Weights of a small GPT-style language model, trained from scratch on English Wikipedia.
Training: a variant of Muon for these matrices, 9144 steps.
Each number is 128 + 24 x the weight over its row's rms, rounded and kept within 0 to 255. Layers, rows and columns count from 0. Numbers have three digits each. The size before them is the row's rms in percent of the matrix's.

# layer 3 MLP down (transposed), 192x64, rms 0.0968, rows 33-104, columns 0-63
098:140135167112112131145109120119089117139128123134131109135173152119139145132143186126105102116134108123107135142109166116143161100110132121072145116161132132079123082112064104103143180115114119
099:154097138108139137115121113159122167087145124125118151145114135096158170132132092130101118080146120140126122189099131134102136165116138147186124092105171142136146126136130127161134109098127081
107:145124125103122141102132123132168125190142113133104143117093107113133144123098082125170136122126084109114117101135163134129093080157107105105127116131131180111116147119104105125151160173166152
097:113134109142134139136112107156119123158110102105166101158066154175142120112147106134072133096132124115127147125131122141080152151122146120099099109144125123150111165102100098079118154123156097
104:086106120111121117142100107128104165095132127131179116180137127142117158100132147091118105109105132126116120116101171156111134116136109133123061158124164111116084131101086137125170120108131111
099:144103087065123115119093143154127105118125130072138155123074143159109121128105118125102107143093103150117168110138134156131118157138145120118092155104147146108129133110114103147127110146090076
118:149105119091127142059121072168101130143115091119167143101108167121117147125135126109144170097143089157138135126152120136093111135112139140147160102132148095118122116145171115155138150100130126
100:125094105122107113145128133107081146179095161129147140166104143095103166132099150129130089122139132094157094119093133138151067166143146142112117131112112127117134089162120133132098140111101151
094:143138110101082117120154086150102118084134115088161116143113105087080131152100137140157143144120131131110184169112112107114117116126157178117127124109107172110106129153162123114155121114133138
092:118117109101107182149147142109108086119119099106149097085140108146098159084158101123107145078103141157097116122139135137143124106134098145168149114118158146132089149100143138093109146116145120
098:151141113077121144117132094127113083093132124131108136100112137117103120108128163113108156148144121103114141138117087133170114145121156131131093098141116163099132088114169084114104143069154095
104:100110123166136114147115163131129139144143132116154157156119112141124132141125102132126118100131147088163137144100170158142097175140115148137139087121143123064115121083121078101116070111136144
101:064135104153131095095102092128150106155110103107138137151116100101115146169146113086125108132117146129147088179114113103113202127110143132125134113133108162104108131128125165137116112136123119
089:129116070137124146148099131137135110133117142140121125099148129161134104136176113120095148158141111132133148166119084066124101114179143077144128137116134064115139120148135095140156146146123122
093:143157151155122114128145120119135114137106102141143165126120162176122132090095138119116146096101108125107145094198144125159115094125140126116127130168107146125162125086102170133124111147071150
099:118146161135112141114093128134143110140155136125161129132099134071142135149112111099105115161100130069133157144142134109087129121097135137050162143137105174144117128092141107123121111141116098
093:112164119137153177083140110188119104156128101127118134113121119108119089114140109141144127125141107089153113131139122159128134121101137180160146138163198133097115094089137151123117125137128119
092:118122113130138141161086132129158094089122122100116114142106131092108159167127184119112134128123145162120127109136096119071162124131110082107121100132111140130159148143140089132124178121179112
103:131111167120133174148109110146094144123119097115134150103111182110139129128116125121137107126121130117098153175132128156152163093158177158129083136145116110134183147093095135131112129087138104
100:063130101125129141133096128171127117087127092100149178090165128147158161109126162125112126134109136155167117137139147148123142125102107087138128086073114118117110146119130143150133129147095128
104:136153119181112124118117125118109074165124117132161152101134122075133117120118138108137197109139111165098128080144141150140131102124073144115136133156135115122176132112134111132150133093123107
101:098128108087120100176143138104135141090117170136143125100088160163148082133142096117131137100090169130149143170111129096106143159156169136105135150118132117137126099125169115127119119140108100
097:126102132119114138173116131182144165128129129158135140111159161146116124130098057113129164125136135129135157183137113159148117127118148149125088111109136131123123159148125123200143152135109156
099:139122143127111139144124165086139102094123149107171153163173070133132141141158095118146166168113108153097151155109078154137119144096114139134115096125110159140130116145093136119117160115147129
101:124154123093098119133117135171083165141176148143156124098119133091147133135154126148177134145120142110105177139117172085110129137163157125112109164147105091097132131124126113120166138121096127
095:191136159139119167124125135142140154145143102122131155130172128114148144135135115139150114109122130196096145164119152129135125128178129149145128132146119093095141085101143074119143155168149133
098:085135123134084091130116153093119139103115164137093119116140136117161175082105149127094156137074132152120135134145159144144180121115125123128158104150095135132120156129141137129091096133124174
103:128135131105125114102141131111132115089163147148149094121146134190111153118113106088116163132076130147129083135098150096119123142151142177135132165144092129113137105127103166080099130142109138
090:171065150073113121118153135135117128136113101124097118124083147094123141117113130078129096097130105123138167126113109122109119106124104134109115160107136096107126110096131134087145159172133086
093:155109180123120117120163094063150158149161095127115147142101155108136150143100125110120124122137130101096157143134141096127151134170147115125126138090092120109145069123120147135118174116145136
097:124094121154130163130154153118119131135148121166132161139145092123100140189125130161156107125090142127105121104106133078158154137127199123135111141090096124083150127133139155155153126133119136
103:093123124180153140172112100164127109079086134164140102085147094115096127145128101169125131143129129116134142165132107138115139156122140154083113137169120139145104097117118137163117164132124103
101:185125144149130132134127125128142126151151151169140153162085159107137118115160131122123154136076167097105152128083113136105149150083112116128124154099138106146092126117089113112137074148120131
097:135095104117129135149110155129115140112153118097100081111092115151078142090152125137159134109130132134127148130114144164117143123114144085105117122131121120147109106154122211170153174150122144
091:092117127174144092145119152154131135080115137145104111161137104146119118188214156139114130118114133134134119116170141149105159132146124116141103113117106121147135083109101145119121102153122136
099:113137116147102144122136155141146164132131114125067104169131136144123089091114121110085113151142087132141113105125068089143128137139135166157157173113163137139144126143133148140146074129142114
107:188138113138124160108134137116138113182111107146122137103108153152151093111136135182139126176100123138100105144129157152148142104093107108132071134117115163113133154115106156132161158102130118
101:087117115185124154137152114151107100114137102185152103096109090105124153127157142103135096140166092104109126131142116126135086102167159125140147125086111123140115103115143135129097140118171134
096:118107156098186145110086080105125141122151153156149122123158148096107148128174147128114107123096126116131163138150140163136131164132122109092112123091169120118124160117116083101121151105153113
092:099156112139148145138134124169095146121117111156102171124135119152156098068127160142128090139143098093158125146136093075155141114110129126160143162094099099134116158100127128109125143113161122
104:124115125131136160163136114147128135127139117164099114105116149114148117150147130124146079118108122128104128105182162131068110143160152139129093108158114163121113189132137136185117122165094116
118:145153111141152153137118132139123088190119150128141097096091146104128128150103114176134101151140134078120163140132145146109107124113104124099149111106111177140134095134119067109128140145127089
097:145138155130136121091116115090122090125123123130133144149107127083091129121108077135120136144095102125133151122109123094070143158093099089152145090112128119143132121082153152154176117155120098
103:144122158150105105157152137123164155132156109140130171122097152115150125136107119131095165114167136111154159127143158142156156127132121091118129123094109094081151130150141163181143092171119142
096:082144151165154150158100147139132113145131128104117142162113138140134110122083114086109089140074127110146078153145160136123138068101069149137133101140121153102124142111130141130145131127113116
105:103137143125149125098107152138129130124152147132141093113104100105099084072118122100151120077152125136112091105120137180108129146136119120177083087141133156147134129133140152112110143156178113
110:135135142139101131101129153098150159155103167113145097123130089158156111101147122108085139157143149129157141149108119133186117132123091089153089180104107105132105128146118107116148126102113169
095:143100086096099142142122134120123122136088121123135118113152123097152123057096147103120115105114122115101120169124126122138148124094115126121172143115141123117175116138066129062121115123097142
113:104164133120122150084124099063132135112112151125156169108105070121114147121132123138139091157113157140100122119105159157134097142144110087089099141159139140103123133121167139143146153140160135
096:123108143117132125133155097105102153112124137106155097056132148141119173141132119135153142106145139144078147155129154154117148081120124160156097133109089143121141136076154137114111108108083127
094:113127154104124177169132115127158135115145104102140112089129117114148135115132095123093159136115141148184094153105152174135134123128152112131132074137081076109118132106137098102141129116158155
095:143136148170143138157130107169118142164141137134148158087154116137148147154133115113099133160080141155118088118142114182082121119127119139096117111098116148156142142137184118147144142111171151
108:121147167127158120103108123155140083134180129102125125128149117170138086130140091160144168123109154145152115148181125116090142107142138117120112134137179126138104160111154151149154168159124126
098:099142148121160124161128117152130105100123090109140150135135160093131131154133160123123139150149073103115133134109138143124155124141168103115089136085114073159181139133133123111084156087122113
105:104147122149153115107098135140125176105147168152141090095148142111136093145127144132136187094101158146117138109104133152123128140164087144133145160109094116096071160142145123145100132132107112
102:125114145110133164117111151137125151111139121122160156137131170125139129127148108148135114158183111124141140085138138143147087156149165110129093158104124138169167117136158109123143070079124174
103:111141121172164156116152129129139117116117107141149128110126110152155135114126104067114121145117184101142160143119125124098132178164121121150123111106115102156119195133117113153167117132164164
092:100168114182140160131117157118134167146115100095109119130132186124184153102129178134133153130149120133144104133114152135132099083114110133092140164142124135141129171120098149139137124091137132
104:121113116146147141146156147111117192154126112131127114127128152150132107142083100130093121087156154178120123147126121109130142171166158099167144125152117084135114103080111160132102145120132160
094:128162119088136096143113137157109134156162074144108124117180126151117121089097195117148138137111126170114116084139144127132098109123110130109130129106133105078145131147157158136155142141122155
097:102146138109111113139130120121159153175128127135147147099097139137103117110135171113087161147136108180145086081118100162154143134166107086147123106081136139127127122124153121138086134148157149
103:145165124126145160182147103114122112074102139077143145181145131121134125112105126128135128119106141117160122153119116120164198121104151141140124120118140104161155160129105130116181119104108123
104:130095119123118109165139127127141145030102068140131140174132130138114109104169158137127153146149107124110123143156111130145132145100120113135103159127132136151106137091139118085122142089137133
088:137159130139131140108087105121126154154153108170115101113134107154187122118092086143124121157137115155144135144172116138115112080108151175102134179127102141128126161117129152098167109135145129
101:134065115121141079135091152139127172070177126119152141126135114114136141109117139147157098105089097129105138150153135101165162122130170114141154169142113151134125147126101131109120141157115129
099:183125135079142120133139149124127160082154158132139136125148093125113154169153125126148173112107133115149152136140089159074118131158122141151109121139088152119134112169162120143099111118114164
105:124133132132118092114134118075158113130157115134134143133140178084137114089131173118149172122141087110142110133151156089143154089150158132093117137124132155130082149105150147126129163154167127
092:154120124128134130158130115085146076089115123090116107146133114130122129183154173130149143137147157131124139140138156110156127191144133173134150111156120113084138108130111134114144082150101162
080:168133147152105112080123150109111136117121069119078113100161126101140132120121086131101110132159129161136121101145124123133082111132138154132097117174146125142102123133116101151125134096154191
087:085089152154136157151103130153089173108156147154143113145097160123139142119134097128086081143114154156098108129101103109139151133143157114160143129113125147121165125136150114097115106075113115
106:171129127111168096120087110143129118132119143132169131118160168107150121122133175116186092114136125151110105141080157137088139123134141146126094107164132150145161140118120118112155141114172163
100:179152121146091149135107125158122123108119095113130177156141100129136101140119140168136100148125136138139076153105118128132159122090105126066139100093105130178117107158109127113127132113161105
# layer 3 MLP gate, 192x64, rms 0.422, rows 34-104, columns 0-63
092:106184139122085160150137126131097149124139176124101139163127181133129124140114147101128114119160166130142156111156115119102096100081135146160103149116090111126113131119166131099098111130108164
094:116098109131084123127103159069133144142117116099142175133119164114117144144134122134142162129149141130163164156093122121143129154108168133129164108133098144120065114158110142104161134148129083
098:106126117120153120113129151154143119170113156127083171164120097136134166144152109140137128160149101133175095154111095092147081114130157118126119117128125161118115146153105112171150097114128079
103:173127139113112122124104126078105167144146133104131135118124135112178153102096074096138115113102122130113128112165085133128159098148101141171125137128132102143101115091165145142086089140136139
096:096118119140111148143171136139136138157132124111094148149088131150157152170152085116104091129107160117169140155128108120150137167130084092144076127116102133117137092123150145147094097099126133
101:088153130132113142173115137088138098128122132145120177136066157152131174147120134140127078137128144122148128121095100164153127108121116142173167166131089118118120123089132134119129105149139161
103:126156104119059107157122138099105168129133125178119126109104135158144135134134117108100117128135184132154112139152137161137109181085124158141097105132138114145144094126136115098109142141174111
105:095116105177105103084141152112118104107106139132149140156120107128096145118135100096135137165164075189162120131110082109126149103090110149115137127138143113134138102119122132122105176133144111
095:142110156177167155115132086109111101179154153107128126155112128152115149148142175121152079144125152142109119148121129099133170159156119158119124084161155123173109129145125138154137114117133136
099:084151091137115127126116087165101146158160132153157107109104167164105117106101149166150112155155111132162147103086109096105127108117100126127099118141114111116117142132126138138082116128075145
113:121166154130151103149077119151120092179170088121067136090134127132153134135146133150114145161135076113135119127114116137143138086095149151131145123142160126113123096124113103081132147129122125
108:123126121129160091150111114134151177154142119124123145134123139115115122142120089167132160113126108116160179139124149076142131114132103125175149128156090125155067145143136121118098143169079110
088:057128090100111127104106147102153099152135102165127138120146123130152118165107150133118132134142122095141141136126103093133128091112113127086174177164124103127181087134154121130127137135127107
095:139096126142130153152132133137180125137092149106128123119116074111117195128109102188131136100162152088141129115084124134147108123110143109119149126116120136140119162137149108073159152122150137
105:132169148114071165128135119145119134154156145122117150126115163112099169147132113180120148130134132115127092134137107089157107080095111100107131130149148122162080159109149111132161109116134095
090:154130171109070115133184096171097106137132145130084105107114156143128166146121134141133150127096116109156147127129146108174134090147099110148128121149105094118138113145180127148156143125142128
095:151103109128111134127138109112076094148110125099125150101123101118154127138136148109136142098130145131110076134097175138144182110121141144152085108121149149123107179114092098088102106128166117
113:149099150093131151126124115131114158119162110093156120111101107110117166103118110143156157095114107134118135153117117169151165160091146134125083163109100145140156129136162151155152183151139102
102:092158154184074141114134095117120132125149144158132123098110157154106112137108089144116141120152120113097153145156132145113142110105099151120204117155139119125160132103153137118147141165103115
097:156147103123140118150112169129141123174099146135113132119111137112157095139118181117124100136123085123153094149115158186123147100159135193121120134137141148111124092169114149137120149157144101
099:121177107088139139168138140120129138169148181144108133074130096111183145121138117162115136145106123168113154144130102113148115140119116104122124158130127138113092107131115124185139108136158091
092:098127113164170136128144106135151154108147129124105055086129170112093119123108106106141111130109107133144153159122120161143174149121141164148107174079131133158113138113142124142151151136118146
096:083152149128116129128121099077143115145139172141141149133095131150141121159156124098127119148145110135143098138116144104143096114093136134180125152145123133104153077113124107101177124079123175
105:170106104098154153160133088156161162161124142136131124104121161113126161101112080120106172162129118136113146127096189116130137135115113119074114141109109084123143125147147119150136107110131123
094:094133122099115129117093167113126122142115132149132128169090150087149139139121109124113153111104145170136090169154115120118147125132111164171104126130119100159084160119106109164147106119065136
099:120049117142151134113126150154141096141099127119177148105094125126103126134127113145164151087172117139153083127106131117104153145126103129137107141118155134127092087142166136126144169135124100
092:120087146100163124117122154147088112149115146140089090130139137130100127114118104106120128166148142146101163135142143092182120151153119179139083119130133123154098142090113121101102126136169091
084:102138125133153141131127105125136134142095129120099110158141118170110067145140141148153105140096088093128113089118138139142136136100130154188171119135084110143122179111088132109087132142111118
096:126120116093090134143139148121112158166121134135116120162123160082066129110153114127109085136120125136142147124169105108128109150122108139156169085163110173116101136149119108149101150160168134
094:134113130151130116103138126135146132142128100076085166161135110116101129172097151108117132161132139114126114141148180154180131115113093165144121109141106088128131106079152156132150165094122123
107:109152123141143106181132123173128135122167100180136118087132099125085134123155131137159094160167138194140141117140145126125120149104145142142087150148112121140106138117120180141119141157122119
112:117107106140129111136089147102134121157135161089111128126117124180103109112149164092108176135145107135151111069098133109123156080118143126113121104159113098153100118144110161104112145152130166
099:143135166110138114130156139137140088159152183175079111118123125103176083139132133143098104129122131158154097125102100130068125137122135135143128106126115135120103151132123110075143094128106106
105:142120203118109157116109117103113118096151096105085162085104094103129116127119095174092142141116153153138172172123117161139156137141130144135151123087122119107131127107135144117148117135117105
105:098110179108088089128141106093157139114139148140110119128092097130123152142120116128141141158123137162154141118121165109147129130135175127172146147143121112183148136146085118072143126155159113
098:079124145157121150116114142152156139123134151105118076154119098133143076147076122109172110099141137117125120112143155132121146125138108155163119146128134107127119173166150136151098095168128083
103:121102112164132169116149133099146181095099130131088092130113136130130057144115118093158127093093124152135157133144119167114153119134088155157134111141131082129120112112141130142133118110093146
096:106161136115076167119096114120153111163133126136119120097131109151102121138141173101164095131123140134126136124168120148137142123095075076104128136168148149150161127091138152135130099155161107
087:127134146114108113120092142106131137132147165155130070124118119079120127154134108122123105100151150160102114110113107141114117129069147097070122119159147129110155134103135128183099116113085154
104:150152136146148134109113110145109124107137168100098116126111147116153089121090139118108174131100143152108134148138140122149118109083140101132115152161129078126135097051129122159133150159152165
120:160091092151121171146148127144115127135090096120129134105131126158146135169103161117157135109187124128140077151124157162116096177132148142105116101080140109147133145142125144137129142155139099
097:154101119121093133137119138097149094114161148096162157108091110108145151136070107166122121051173134142135167120117114118103145128150122124113106111144135124102162142134115117130143103167125136
103:132116123134164124093123167138145147161077124129121134102099109134114117145160133193141114114090146146116161104094128124134118136108114104126131103111102118141106078089126155163161176123090119
100:130130127106129104112135130118168105107136111099112096120136141168127117127141095133121165132195102127157102136135179115134132097125165145111125152150091116117134150175170151137126159144189107
102:120105105108181137105129125119143162128145169185115114141142135112112138140181133109117105098122093109095139158113148154146142101115111152161134110151103181153117108106101113133080104151134110
103:114132118163092135193133086132137114118138159102111082083133124121120161107137133127131101063164142098111116108117142126159147133134102124152075113100137125137096120109157131147144131163123147
096:136106145136197136150088115131125065163108126108129139156103098157134136158130143158124116128139130094127133066133102133121103113109121145113142090114124139153136069105093121119136124129105098
105:174135126182136124100127123083123121114116125138141130135068130118137155132138133111147103126149079106151133153153149107144153113158191108109169105138123133153099116172133153129148111150155160
099:127120078098129127154181141133121147147100125117151145078120100113186140113113113120123135138084140142124161114124110132141162080123138152147097133127098092119129126102179128173087137121124136
099:125102157120155111134137073113128128153134134054117124155145101137132151123132123169106183132165104100123156133130132153146108130117098174161094134121124089140140127128109132157100159098132159
099:147137180127133170104143115143093174124066132090117116106130158117113137105113154140135104168145103151150123139112133147134095154116139127168149118127139090164115134101150111089134140096168110
109:099111113133117161113104109106156170142108133156157129102112125094108135173118117138126103118105160117159125157125200107156101131144115106117138139119126103140103111168201114129120161121127113
093:137102199118114121136168097138115100136105134151117159123128137126117132128155148140089144137122089146206170138124086158120143078087123092121142138128131103156148135114116124120131140145133116
111:133112144140148166146084123149133100128144098134158152145073094153100146133132137164105089092135113122143144087091090137150113117098117106132131136120118123119085166117148110187120131124160116
101:153109126141112114150138142113138141166106142125125074121103133094147175135121121110155145128127081132146081180119098147089105097135114085164117195126115160151117138126133099118118124122125121
099:132150120111106148129123135107170132129121131116079129098094128156116147162105146100138159116164114201175128118145103123136115176111119121124118106101129111132140169192111103123125118104157132
092:125138114136100170104173156090139140153093129137122117142096128104168125152129119144124146156114105119106131134183081133142148088090146151129108123117179147155149154147129116168131141082134149
108:115144126101093084160089130111128155172127168142167124118073158123110092169154107131156131114121121136165133079131133113148114131122133128149133161130109130093138091132107129141123119137187150
096:152124093120072160141133104112105123106137150130094102109093152168108106149094123100133161132156115094134137110115065144130116111105148146117142122162101132120155167152127146152076119143116146
101:175114157139149135150108140160090099141132124114105108127132104093149117148085089112142109119118109113123181107123094126141154150142126169163111098121153165134139116108163086138164129124082118
109:150103075127114116168121134118170140116146096163126141173111127105152101148117138146108139115140159142131120149120089134143071142073123161171130132075110129135127129157133100162137139149115110
101:119096105161132135127142116093122131073091159119141131127106150118151120097136149144158180099192131154150122131133153141152125106123103120091153106099143132161105138087183151126120112128132143
085:139109185120147144113101135177145131148153129120104128135115094091111096171120154142109149102113112173107142121106125118140094173133182122157131141122128108094126149124137157109103105123126072
101:122161137125110139138115125106078128122166125142112085117109188092141176139087182116105090111124126159132152116145102117154104134110141079100112171112129134139130131154110141137131157152127119
099:131085134144157073128108112116143160133100135110100123122123164113117132131145084125152146172165097107139138115136164140123091128078152129090150138126129159147173107129179144122155123120162132
097:144125153102117195160110114105116150169129143124153122095123144124091165088114119130147148158124127153085147126122150130146098170143099139171123150080119147158124138137133099159127104164147130
093:108116132115157159095059136109170117114117133125129120138105114174129123193152141131121111143142150123140113121138158107117176106094166123143105145163116107106078140149114120138091107130121154
092:128128122121120099139092162119079152153110128106074112124138131115181118136118161112086150160114113088145105108185133098131134084105121155136130112104090135113124095095131161127119144103139139
088:058081142101100136109130123131111139153094178140128086123108116120143130092106147107074128178108127146142116133139134119089134106105097116104130131145125155117109110120126112122078109126158105
097:136123170119174155080115127145133144117105156145091122095122146126114120148095145143152109176173087135116103142100136123086173116079128100088137122103131110154149123111133115133108096110137143
098:125112128138138153162138097147115138163157130155135088118129090148119161105122104136150146105159122144112122123143106158108128131131083109140070078139121085143119167155167146134084148115117169
# layer 3 MLP up, 192x64, rms 0.431, rows 34-104, columns 0-63
103:119153119140097109143144092111131207129117108159138151120174118092100135106092120188120173124122127106147140127123167127144125114133163147133162145147129137131108147169119101162101127138119109
107:130141111121145117106137111115139120093190120090115102127136117090127092102147167151128082138152082100075120099166131143132102119118106114143127108124143165145147127106100133106107084160145147
095:131150159169091168160130129144090151131110119098125152115123164172126114127141148140105159137145108099146145113160099172152160104119108103149173106151132149136100076111096112131111132123133156
102:097100122097141135154118139124092137105159078119120118103128107128115109109131104117138122105124104132171079137117140125113140102134120149102105090098185093170131123095115117090123080149098156
094:111113123122135136106164092117119113103099173100144145079146134137109101094135145117138138114101075112152165111113130150156170140129125141098135123140148132076122052135144147118148147149146133
107:140098122136134123114115140153108118163135161121144108123136071106133086086114136149120157161172135127136142179124125091124123146143159095081128156106095158169140100146127105113118130090146096
103:110090129169121129113084146134147123117163151086125133097139133104127097100139135157138077168138128129171113130138137095128171098110083095123122140135126161165119117109100082091121146151136134
099:124135116148146152185159165127119153143152167122110125099139094120124148171115121138085122133083125140126086103095136112163149133097094119136143147133127129137175117101113182131151125118162094
099:168125129141173102173139170125109141142156136090115156143147158100143129133127180104158110142137072154142126099131125116136112107114112136084114069113134141114109124111179105126117139123125155
103:150131110112130162125091107150148102167179172112144131106115133160130137111072087141115119133153174149119136154085108128124101104133105088133129098111115139115147118148126152102119106130147076
099:121102128112150149117072146104139131159154133163127146164150153134103132159113160129093144133093150117172135143140131093157139083132176092153104117151142138116135096103132136182123129124142091
102:168106114164120109166129125111136147126128144112163134098080155122139130135108075097156101115106119115127108109128100097112152088126143085113079112109159121125148124076153114165110154124113145
093:157142151109134134124140145085105099133131187146117143125114174132141116127130147069122094153123122135134092076148128084155118090154153131102161089163138089151155126137133141144125109132126144
096:147105159149126154146144124131148134107153179136131119130120128118124130125108147157161122088129134142106129154131096178116149091126150144072127058085136138108116127069101150117140156109115127
095:095110112105155121136110152105159112139122140169096152119132118099132114126124120131163120130124108123171183170161119137100136091091120108092161175143160117126098157168103092096128123133130112
092:111097123136109103122096132134147155138079074130147131170113161138124118126145099092116151134129131107090078103146166129110127131125161113122167120112132168155134063125134115115098128141149164
090:097108060108121127114109123143147104178091156123100135156108127110071134131169125113124118109139153106112138109094144119130147152134097102103085136135106166151160110119118139112128134102175119
112:133107110136111128110119127080178129092116137097139086105107110086130156163116097110128180123095092089146156124092105137131156086121102129101157114122101141113086145117156134110140129115120115
093:151152143116133119105132113103131134109118111101118127142137161122118106088136086127111181109133156172091093071137138130130128127176144102138147148125150077146089098131128135143152090174126147
099:101126160147150139134161134077136170138139113112130192128123147153131175134131114142109098160168094132148184150113070127132107130153106109133099170102121118126124139136146150132133119134133155
092:150168119100136150167114162130119116112138119140127097139114113087162156131097153087148124107116138128125146140114109147102157127077163111081115105113132101118142092139146097147161179135153089
096:110146122131138120103103139120138153108117102114121111113089165109140152086157090193140166166133113163157115134122131124125136128135128145169179146097137094164098134129112152106152175133142144
087:117158131137135147168095117088125099102108113110116121121172125124112148142153126112133083119166102155133097136152097085129116108088156128093137108086123067136184127121157129124128134132109147
101:155129133117119104105102124159155185128128149094171091113134158105113123081120142110140118128169132137143100131116154122176161147101119104096144102093110114124119133152170151147162102163114134
099:060142127143156144146137103137108097137130126099138067106127114118108156112145125133113067139125146106119118084104113179106124122095143103131149112137131127122133106145091133110085138120137075
092:159147148159106143151178100130171147093174093103107100116130116101144118133062124101160123124106139128117131134094151137126137127154150101138147127149165078118096155140116131130123117128141168
098:128154131123111140124112145168132150087141086143074106137136114139147132134097173123115170164154132148129132143085125158090124157117106181132094119145147138120100124143153104124140106130077164
081:155139126124132157158122122136086130136190081112098168136151149129118133111118170129122175154135131115128109142122133121124095134141113081150100088137153123105132073150125126117144147176142087
098:116150156134140113096097146121114152126133104148169153150148105128122113165099095132121163088119159125141134123132148114131151107145149140119087092151106113147164081148145153115127115126043126
097:145115123106123110113118135147154125155144106143121079099133131109144141082127108181141171123123148125119183098115110109117130190150155112134146154142167132109124142131102138116102144134143197
095:115118144114087107164075149113172118135104145095139096120088148172160127152119145119137079123142140141148179129137123130096142074089142114100134143092113123122120117150122142117131170113113126
110:114139066149132110133114119096167144106084160170104128100129126144129124127152100094108137144117116171115144155111130114183146118113144135114112127180132128110145100136122083116132183096139137
103:135097118132125163156136139089166094125148102148095149076124100160112118084112080129123124158121116154109115125122125117095090143119123150107150100112118109142152148129077090122169104126144096
102:137133150109115124143117125090139100184141116147147128079142177125111135092122089173120171110112115143136134153161124146157116166147130129141134087168101162112150124150144126097077129122137111
093:124108118132097101070077150134110108077115123109107125112152133121154153108141128144085140112139135150128107097082115163092098148135144078095137152129072138116131100144129096144123129126123126
100:172120106124097132150157123107158096101123116145127090138145104097176102118163142087088100143106133132088128119078115105134104144158136121146123111096093102108141112120108170146111147118131091
109:134148122092107086113152109095082121107113086113132158113090113097113139123114094127146088140103137137107120158130149144071051153136128131106125122128122131103092159132144122157132143146116111
093:166101125050118157109121113101128124084156164124165107114106104121132127130141118113130154137106119139129129084133122097137131111096135120121111143147162061165121127165140149115136093109130157
092:103134110103161156129100121153111112176110131091128153173159149135142097108114176146111133108125127110122178138160118126130088146169149144132109107094148113108157106132137178155136121139086137
111:130114134105127172109101154105128155106134098131142123113169141144106100153091123107136138114117081123120142118113115137179166131142123130105152081148077074091142132135120087111135130105127081
110:148121109118170105098140129111122137113172119146121098129139105103065144130135131159137108132060093102154137147090119155092126104147124133145108140098128124122097110080111124171151137100112141
099:122136102138140134136172104133093121128152112112173068148133103112115186125124135134129079092122125146111125125139137150101123127145128129159080093106120163125084108173120084152136120133112147
104:104166157152078117167174145145129126131147108146071108171163102133132136116111090134102128121157131116149098161124094147145118079132151128116116102114142111096157158140120117155151125094121132
101:184126150142147118129118111105186142099135101148108144109090115158142123160122126118121129140111165134167101142095103084144128111159137157157145132096190112144127101118143141171143138120104135
107:164107086158122138149149111120106129153161120098147119146127120096149150109103121092134135144136113117128189156083089100150133149132166124118088084116157177115137103088129142116114132113116145
109:167138116145149102127157131132124103069149118136156163136099144158160132113157137154165118150130164155179133113146141103154136110073140141145154114090133137125106128104114079106130092122151119
087:139065115094096136104116081123136129151165073092156125157099110148111066121123135145115135113120142118110134132138117123142096135079122113117135106157150147138164116100146131091097120121143109
110:124091137121126087126154154123162114105153098139163125135124118092138128118122103114130116120121158145122204124162115103134090139111112176126138102133097181091124138076125135134140101129166108
110:096132110149141131113098128119152124124126125144084122146111089135146036130153119147117118131136107095098137121161139130140135103171153105098125130114124149172152177139132146128168152146165142
095:154142134103122106122155149140126168141129200129134117131094123138169107141108123147137073111141151095110117140126091106125111119148137086146132137122092173112126083149150154187134124145143127
094:129104162155145137173133140146121107106129113139127111149111096122146137134097122135156103093159181194166142117133102118152106184133119089135123154110132103110137136095138095126135099091157128
103:074116115133153097126165101171151118164126132151126116143106122120081164124117108140150150092109152113161123174138149114125119161116115090137084166139174149147098119116105101129106147130112123
098:107103153090152121140158109120127106125136147100121106088107118106085079102152087158120109151135110165146157126178145146141109132089125123125094157102130130141154137115114161164115166116151159
103:133117121155149171184130147116157122090149127159149097122107129129116125121130143149165142129104073134104144127144149087127095137129145112132116127160119140073110127105101100093121130175161173
100:115132163120189138109161126095147093123085131130093094114149154137143163149107159106148132176127116106082130090138112141133059125117129143107109154141131113102116100106123115141142132127156114
107:125109124119150163106127146107136133094062158101102123108105177134158104131124102104122128190180139158147118133137138124152120153148091109170132095130123153115142108150119142144090113143150127
087:113146109149113147100134140105103118149080167114103137104125113150095139173093124159120126112157111144104131126147134147158119128106130137137130144115135161177168147123141119166190117070097110
097:120139141139148133136186112127106116131065118143131087151110139103116174106115132110101088104118121138158101145142111107161136146121121121148133099133114108119125202127135153115171177117139153
098:167131142133146141126151142102125112148161076163144131098112137124076124141071188162108128127151123125114136110174123124148134167142145101111151134139094147169152143146108141157122127162143124
097:109121107130165081121104161153163090148136130194119149118102120120094119091134180147133123139109101092115120085102144124108136124107142125171109132162120125121096150102139108108119169119118117
098:113113159163149099149131133107157105105128138104140122128105119150166166130136150173076079180149081130147093141133108090131154136088145145118119115118120141140168163101114104133124135118112116
099:139107130121154142158100154135097150079127140125123127131129162136125135121169123129158087099148126154073096084147151126134174116127130075108142165157105102144146147103141154126087114155141114
080:098121111132089113128139107122154110155135187113170120172101164113123124105104148135148142097135159036146109138119091135137144107100124126107141152137104142164118127115130122109121148123148145
098:111148127109101135157152107101120153142120162153089120188130163111120139151126165121123151122131128071154136134112144136152150101106130159138095152133141152120139152166072174123152101149111102
106:105143116165165092132142104140118158122139111145109129136127153137177054148133110118140096118133123114129154092126124138107095145111107139086178138178156134131116102141150132105124115101174147
109:089152165140115125108132160149117103138110100090150116149117122142161118144130077155118073114108149123127136133112084140147134121128144096120117086169132110106187137099136157164144090127106124
091:136094127078095136133139132181071150103178147182130149130120114093146147126168151156169129142131142116104118131090142142108123145161150162113123115160109151134100121122131161129106119148134122
086:125148149112088132149146133092153186108133161081151146135123112120132112148176094115111119099158096154110142124164147147123103170133154116100088099146146134129146154093130151159127115125102101
090:131087154129147122120141125145146146096161119145100087091149067139162121137127144131146131156125094102157127154151133138110145117103148141135142135156149145113138130133104089071104172172100097
103:155124115144116174109172146126109157074124093144149124144147158098141102155140152127141134113143120169129143130124129122127141142107072127094158150175156099137126146096160106112115138085168117
104:139112104134118127118146120144064146127166146165128173171110102137137149121110134086103143114104121132130111163124103120061095139155123134130118169175137147116110113095133133141137155172141140